{
  "norm_place": "pre",
  "rope_theta": 10000.0,
  "optimizer": "muon_variant",
  "decay_shape": "pow",
  "batch_tokens": [16384, 32768, 49152],
  "doc_mask": true
}
Each number is 50 + 15 x the weight over the matrix's rms, rounded and kept within 0 to 99. Layers, rows and columns count from 0.

# v: layer 6 attention value, 256x256, rms 0.33, rows 78-90, columns 128-255
# o: layer 6 attention output (transposed), 256x256, rms 0.425, rows 78-89, columns 128-255
v78:35 94 38 44 44 33 65 43 53 71 30 60 60 47 55 45 61 67 29 41 51 51 71 72 52 52 67 64 25 64 46 34 51 59 58 73 53 65 14 44 43 20 62 67 65 44 63 66 44 56 35 49 67 45 74 43 60 64 64 46 52 55 40 49 46 62 48 54 37 72 35 13 55 82 51 49 37 64 70 41 52 45 36 44 61 43 88 55 60 81 41 31 33 70 70 67 37 70 57 56 66 71 61 59 58 44 29 60 49 54 47 66 50 63 50 62 52 56 56 10 49 45 49 48 23 46 56 42
o78:76 33 62 54 76 58 72 71 53 29 75 39 42 55 44 62 38 46 50 67 70 37 36 43 35 67 58 43 74 26 45 74 58 35 41 02 26 32 59 56 67 49 59 32 50 68 54 45 44 56 40 54 40 59 44 39 44 65 23 39 49 63 62 45 43 13 60 49 55 32 45 59 47 29 23 72 51 48 53 55 38 62 62 40 49 34 63 50 49 44 46 47 32 09 70 25 40 09 47 54 45 22 43 29 43 53 31 68 34 51 38 35 43 61 37 55 76 48 57 50 38 48 42 79 61 35 49 46
v79:38 57 43 77 75 53 27 66 78 51 60 58 53 47 79 44 53 14 56 29 49 32 57 40 39 28 58 54 51 65 49 66 50 55 84 45 53 55 51 59 49 57 70 68 26 35 65 14 57 62 37 62 56 12 34 40 59 28 55 52 56 42 30 62 55 52 69 38 50 71 22 48 40 37 52 56 14 48 42 52 19 78 78 79 43 79 32 64 40 34 58 52 41 33 36 50 52 34 41 53 61 54 51 40 65 69 55 57 77 30 20 69 42 66 58 66 63 69 91 23 46 48 41 27 46 73 49 31
o79:33 51 40 36 48 53 65 45 14 43 40 70 40 45 44 51 47 99 58 75 50 74 53 36 63 44 47 32 36 47 49 50 66 58 22 27 27 71 60 38 48 39 36 45 70 52 37 71 66 13 41 42 25 83 41 68 56 81 42 49 53 70 85 68 26 57 13 37 68 63 59 12 49 50 30 64 56 64 51 42 60 19 19 42 55 39 57 55 81 74 35 52 36 59 52 64 57 69 57 46 55 51 59 65 28 57 42 39 38 63 54 23 79 63 00 35 51 34 45 57 64 57 46 71 64 44 57 63
v80:73 65 23 43 45 63 53 28 34 53 41 76 52 48 45 46 48 52 73 74 66 57 69 49 56 60 52 41 36 34 94 46 42 47 40 27 33 48 52 59 59 52 44 29 45 30 21 45 57 56 68 79 44 59 38 51 64 55 67 62 50 47 67 51 52 73 29 31 40 28 58 59 63 37 18 45 22 63 69 40 25 47 28 46 55 37 65 46 37 64 48 33 48 30 58 53 35 38 41 37 65 43 54 63 35 23 63 58 37 54 54 76 60 62 28 55 65 51 66 80 38 43 39 39 89 50 66 15
o80:24 48 79 73 48 32 36 67 45 75 54 35 41 44 20 45 69 38 61 35 32 62 21 59 26 53 35 65 45 53 41 80 28 47 44 71 61 72 65 39 44 49 61 67 22 45 68 63 42 31 44 39 66 39 66 47 46 51 59 33 32 59 31 55 49 58 75 70 44 61 54 70 45 79 58 57 64 33 14 34 65 66 54 31 69 53 31 39 42 43 54 57 46 66 44 39 36 80 68 63 30 47 80 20 60 65 42 47 43 67 52 49 36 33 71 28 32 43 58 54 33 49 39 56 09 35 45 95
v81:41 53 46 64 33 61 35 41 19 27 41 85 47 54 48 62 45 66 47 30 34 61 52 60 50 39 45 52 55 33 38 51 42 51 44 50 40 39 43 50 42 82 44 41 19 22 48 60 45 43 53 63 42 70 62 67 41 47 35 62 69 46 42 39 55 45 44 47 38 47 54 95 33 27 61 38 55 46 65 54 36 38 69 21 83 69 53 62 45 23 57 57 57 52 52 61 63 61 50 59 62 48 43 37 53 63 29 49 29 68 44 21 52 31 48 80 57 58 63 52 49 18 70 91 56 30 41 38
o81:56 55 26 39 62 47 57 49 78 79 57 25 64 48 58 47 72 44 40 61 56 53 40 33 63 31 35 59 61 35 72 68 45 74 38 54 55 50 90 27 41 15 79 52 48 99 63 37 54 32 59 58 65 45 57 41 83 41 71 24 30 34 85 92 75 73 57 50 38 43 39 23 53 41 35 73 55 67 39 55 63 28 26 63 57 43 37 50 52 92 68 45 56 38 78 44 67 47 59 40 25 41 67 44 52 55 58 59 55 32 49 47 33 75 92 44 46 57 42 45 59 89 42 14 62 53 44 45
v82:69 64 25 68 45 42 57 40 33 27 65 58 64 72 58 56 58 47 55 39 45 46 66 52 32 60 69 53 52 79 44 78 31 50 39 33 42 70 73 67 54 51 38 42 63 52 74 68 64 44 41 55 55 50 56 54 62 49 62 38 54 58 78 43 40 57 84 38 56 36 34 24 77 53 62 58 49 28 73 63 44 54 73 28 70 35 65 45 30 46 47 48 45 36 36 64 32 30 44 47 53 30 67 54 65 39 70 51 57 35 75 60 50 55 50 41 39 47 52 21 67 67 59 64 77 56 55 68
o82:20 67 85 47 52 43 43 29 80 45 16 69 45 53 52 66 36 53 47 53 37 68 32 53 68 34 58 39 58 33 29 42 32 79 73 46 52 20 30 34 60 44 46 51 61 22 54 54 59 29 60 60 21 46 54 33 42 69 39 52 50 56 10 45 58 26 21 79 42 53 60 55 37 36 33 66 63 78 65 55 55 41 70 59 53 68 29 60 64 51 40 35 53 74 52 64 62 58 69 45 52 38 26 69 30 52 65 56 56 50 61 80 63 39 24 65 45 33 53 58 37 34 52 36 38 48 52 44
v83:30 56 65 76 44 70 52 77 52 27 45 08 46 64 66 56 53 48 68 36 46 40 62 53 78 66 65 68 62 40 55 39 39 54 51 45 57 33 32 24 45 73 51 26 78 41 55 80 67 42 76 07 75 44 51 79 50 28 43 41 09 46 65 39 63 61 22 64 55 39 75 48 58 56 52 63 47 74 56 63 60 66 62 82 50 49 56 22 83 38 45 32 55 22 47 54 43 32 42 72 38 48 40 59 48 29 75 48 43 32 66 44 53 49 72 46 45 66 71 59 27 59 29 47 61 60 46 75
o83:62 44 34 34 52 45 51 35 48 40 57 82 41 15 39 39 37 47 36 60 46 66 39 46 55 25 42 26 20 59 59 30 60 55 50 65 64 34 21 55 68 37 43 68 49 56 77 47 46 48 26 82 26 86 63 41 42 54 56 65 77 44 52 56 64 32 89 43 78 34 59 62 55 31 86 28 52 00 58 37 62 67 59 37 31 31 65 49 49 86 51 46 48 50 38 43 53 50 38 23 55 89 64 59 59 49 43 34 75 72 38 66 41 44 56 42 53 57 47 36 36 74 63 39 65 64 68 55
v84:29 37 49 33 45 55 43 44 43 56 36 61 72 21 29 36 61 34 55 53 77 37 30 23 60 21 66 32 47 39 43 59 25 36 18 39 60 88 48 64 58 25 35 55 41 39 66 43 19 70 29 34 52 55 50 42 39 46 70 73 65 46 43 37 43 70 65 50 64 53 49 40 60 60 27 35 47 43 69 59 33 46 38 33 62 62 88 56 44 15 62 37 63 45 40 63 65 53 39 31 68 89 67 51 40 78 62 32 48 72 39 42 27 45 52 43 48 74 35 22 31 17 40 47 41 85 60 52
o84:50 46 80 58 41 65 99 59 49 47 63 46 64 62 23 18 57 72 28 60 45 65 45 67 14 97 20 45 84 53 30 58 73 74 56 59 42 44 63 26 36 48 44 47 66 83 12 29 49 53 52 37 77 45 23 70 65 57 34 14 17 62 36 20 99 13 19 74 41 53 66 63 39 62 43 31 59 70 60 31 58 58 36 51 26 36 22 50 33 92 64 61 30 59 71 54 75 33 66 72 53 46 37 55 57 52 43 26 36 27 77 43 45 45 45 71 44 46 59 73 66 60 44 43 40 53 42 56
v85:35 47 59 87 26 46 59 47 40 40 39 40 48 57 42 48 57 65 51 32 43 51 86 63 66 36 48 48 49 37 34 56 27 58 41 47 23 54 49 55 61 60 60 79 39 43 37 38 24 61 48 33 46 67 58 19 54 62 71 52 42 37 47 47 39 39 79 45 41 59 37 62 28 52 51 37 50 44 87 50 43 62 60 48 48 61 41 53 35 47 66 60 54 67 86 67 33 58 29 59 36 63 71 44 68 25 36 59 47 41 54 14 50 70 61 22 35 34 49 54 24 82 53 62 62 58 40 55
o85:55 46 50 47 71 56 71 34 60 26 60 21 61 61 85 55 44 34 34 49 57 51 15 39 43 48 66 40 58 44 57 57 72 46 82 42 31 54 47 65 39 31 72 55 20 59 56 68 64 57 51 68 52 28 33 43 30 41 27 37 59 67 51 63 58 86 29 48 54 45 68 62 63 43 33 57 59 36 39 52 46 51 70 53 52 43 46 63 47 45 61 58 50 42 31 52 53 31 60 07 52 39 36 47 31 71 54 67 53 59 52 80 77 42 56 88 82 39 52 52 59 00 48 30 52 49 68 57
v86:51 54 44 40 68 84 50 21 74 65 66 64 76 52 68 57 34 25 44 33 55 64 56 50 61 55 55 59 46 58 49 36 41 47 36 45 31 64 50 36 53 31 31 43 95 50 44 51 56 50 58 60 40 36 54 46 34 44 77 31 45 69 63 54 54 32 59 30 49 48 38 39 58 57 59 80 71 54 33 33 30 70 52 78 54 64 43 53 53 37 18 47 47 71 44 87 48 30 51 46 61 44 63 35 47 70 53 33 82 40 27 54 26 42 40 44 41 81 65 56 44 37 61 49 49 69 59 22
o86:68 33 47 47 36 37 39 68 64 34 43 59 28 55 69 38 72 79 55 48 38 64 37 59 54 48 31 65 50 33 65 48 39 44 63 32 51 43 66 45 48 45 66 48 23 46 49 62 55 32 53 37 45 45 47 51 62 67 52 57 36 52 38 54 42 55 44 58 61 55 59 60 37 55 52 47 38 41 57 60 73 26 68 56 34 45 49 38 44 57 59 51 50 29 54 50 56 53 76 31 48 33 25 70 37 35 69 20 32 81 62 46 36 64 42 33 60 41 50 48 62 84 42 33 61 20 40 62
v87:64 48 57 45 43 44 42 47 60 56 84 47 62 82 35 23 46 38 82 42 65 43 39 51 53 45 44 50 44 47 25 51 65 38 64 50 23 56 61 56 37 43 45 56 50 50 72 25 55 80 55 20 78 39 42 43 62 47 60 55 39 50 58 49 68 37 59 82 19 64 43 47 58 26 58 35 57 42 32 52 31 46 39 37 42 41 73 28 51 48 30 47 55 36 67 37 48 63 53 20 53 58 49 44 60 35 42 65 55 48 87 51 57 55 74 56 33 69 58 49 47 58 71 64 34 49 14 54
o87:59 58 44 36 78 46 48 46 54 52 48 40 56 25 51 61 54 67 19 84 51 60 65 28 59 29 28 25 40 50 54 52 50 38 41 47 62 76 59 56 65 33 62 26 72 49 29 74 34 31 63 41 34 63 73 73 39 51 39 26 70 57 44 24 41 75 36 13 56 63 70 24 57 76 53 77 41 58 64 50 77 36 35 48 38 63 52 47 57 27 66 56 61 67 33 56 62 22 47 69 25 50 69 40 36 65 68 55 40 45 52 30 51 57 62 62 33 44 46 50 23 56 47 51 49 74 66 47
v88:77 42 53 65 36 55 39 28 67 61 36 37 34 72 57 36 30 49 50 57 73 66 64 79 29 43 57 50 39 54 83 27 39 25 50 35 18 32 33 58 51 52 46 28 30 31 24 34 53 51 58 36 58 56 67 86 55 19 38 58 40 36 46 68 46 58 75 47 57 54 41 36 38 40 40 50 72 45 52 54 63 52 38 50 39 62 39 60 57 24 37 58 70 44 64 53 54 59 54 58 68 44 38 19 42 65 52 45 67 27 45 45 42 61 60 70 25 44 61 65 11 29 33 41 37 44 57 43
o88:27 50 57 29 56 50 45 83 44 43 82 46 58 62 42 48 58 60 50 43 59 54 51 56 51 46 54 38 51 74 24 73 75 55 61 41 57 81 51 40 48 43 51 56 36 65 63 49 21 32 54 58 52 47 29 27 57 45 47 39 36 58 59 21 62 23 45 40 83 27 68 61 57 78 31 54 52 71 51 42 47 49 33 66 45 33 70 52 31 34 69 36 26 56 51 36 34 70 65 34 42 47 44 56 72 76 33 50 20 73 50 44 56 58 73 56 28 49 50 70 61 64 51 58 69 55 75 48
v89:38 60 24 43 69 55 37 75 59 45 46 66 44 54 41 68 41 85 56 67 58 46 48 29 56 38 32 42 84 34 48 49 10 71 62 64 51 25 47 48 27 37 24 72 55 88 62 39 62 44 35 50 56 33 59 40 63 51 55 50 18 27 45 32 55 48 43 45 52 45 65 53 64 54 41 73 29 42 53 60 54 60 57 53 47 52 25 74 44 49 50 45 52 49 41 59 39 47 40 41 99 71 54 40 39 41 45 51 53 24 22 38 41 63 45 43 41 50 58 28 64 56 43 52 42 54 50 62
o89:36 16 71 28 55 44 70 35 46 39 33 32 19 62 32 47 50 26 60 26 42 54 57 49 44 39 62 42 20 43 42 77 65 29 29 42 77 59 39 63 48 43 88 34 54 31 48 47 45 35 61 31 49 80 33 59 07 60 44 52 51 64 33 83 52 58 24 54 71 69 45 45 41 64 72 32 36 62 32 55 51 31 21 67 47 39 57 23 48 70 42 89 53 30 22 45 52 32 51 94 62 46 71 56 44 35 44 33 26 64 91 63 59 42 29 42 73 58 56 43 36 65 72 63 51 51 38 47
v90:43 20 60 37 57 56 53 60 54 31 50 41 55 51 54 48 55 61 51 24 18 31 56 22 43 33 39 54 52 55 38 49 47 38 55 46 38 38 67 60 43 65 32 49 40 82 63 42 42 47 57 27 35 45 59 57 39 74 35 51 46 31 86 42 55 74 28 39 25 81 52 24 32 36 45 35 27 51 62 61 64 58 26 53 56 64 30 67 47 72 31 38 57 54 46 64 50 67 65 45 23 60 64 31 53 61 57 52 56 43 48 80 58 61 65 59 73 41 55 68 95 67 44 49 41 42 85 45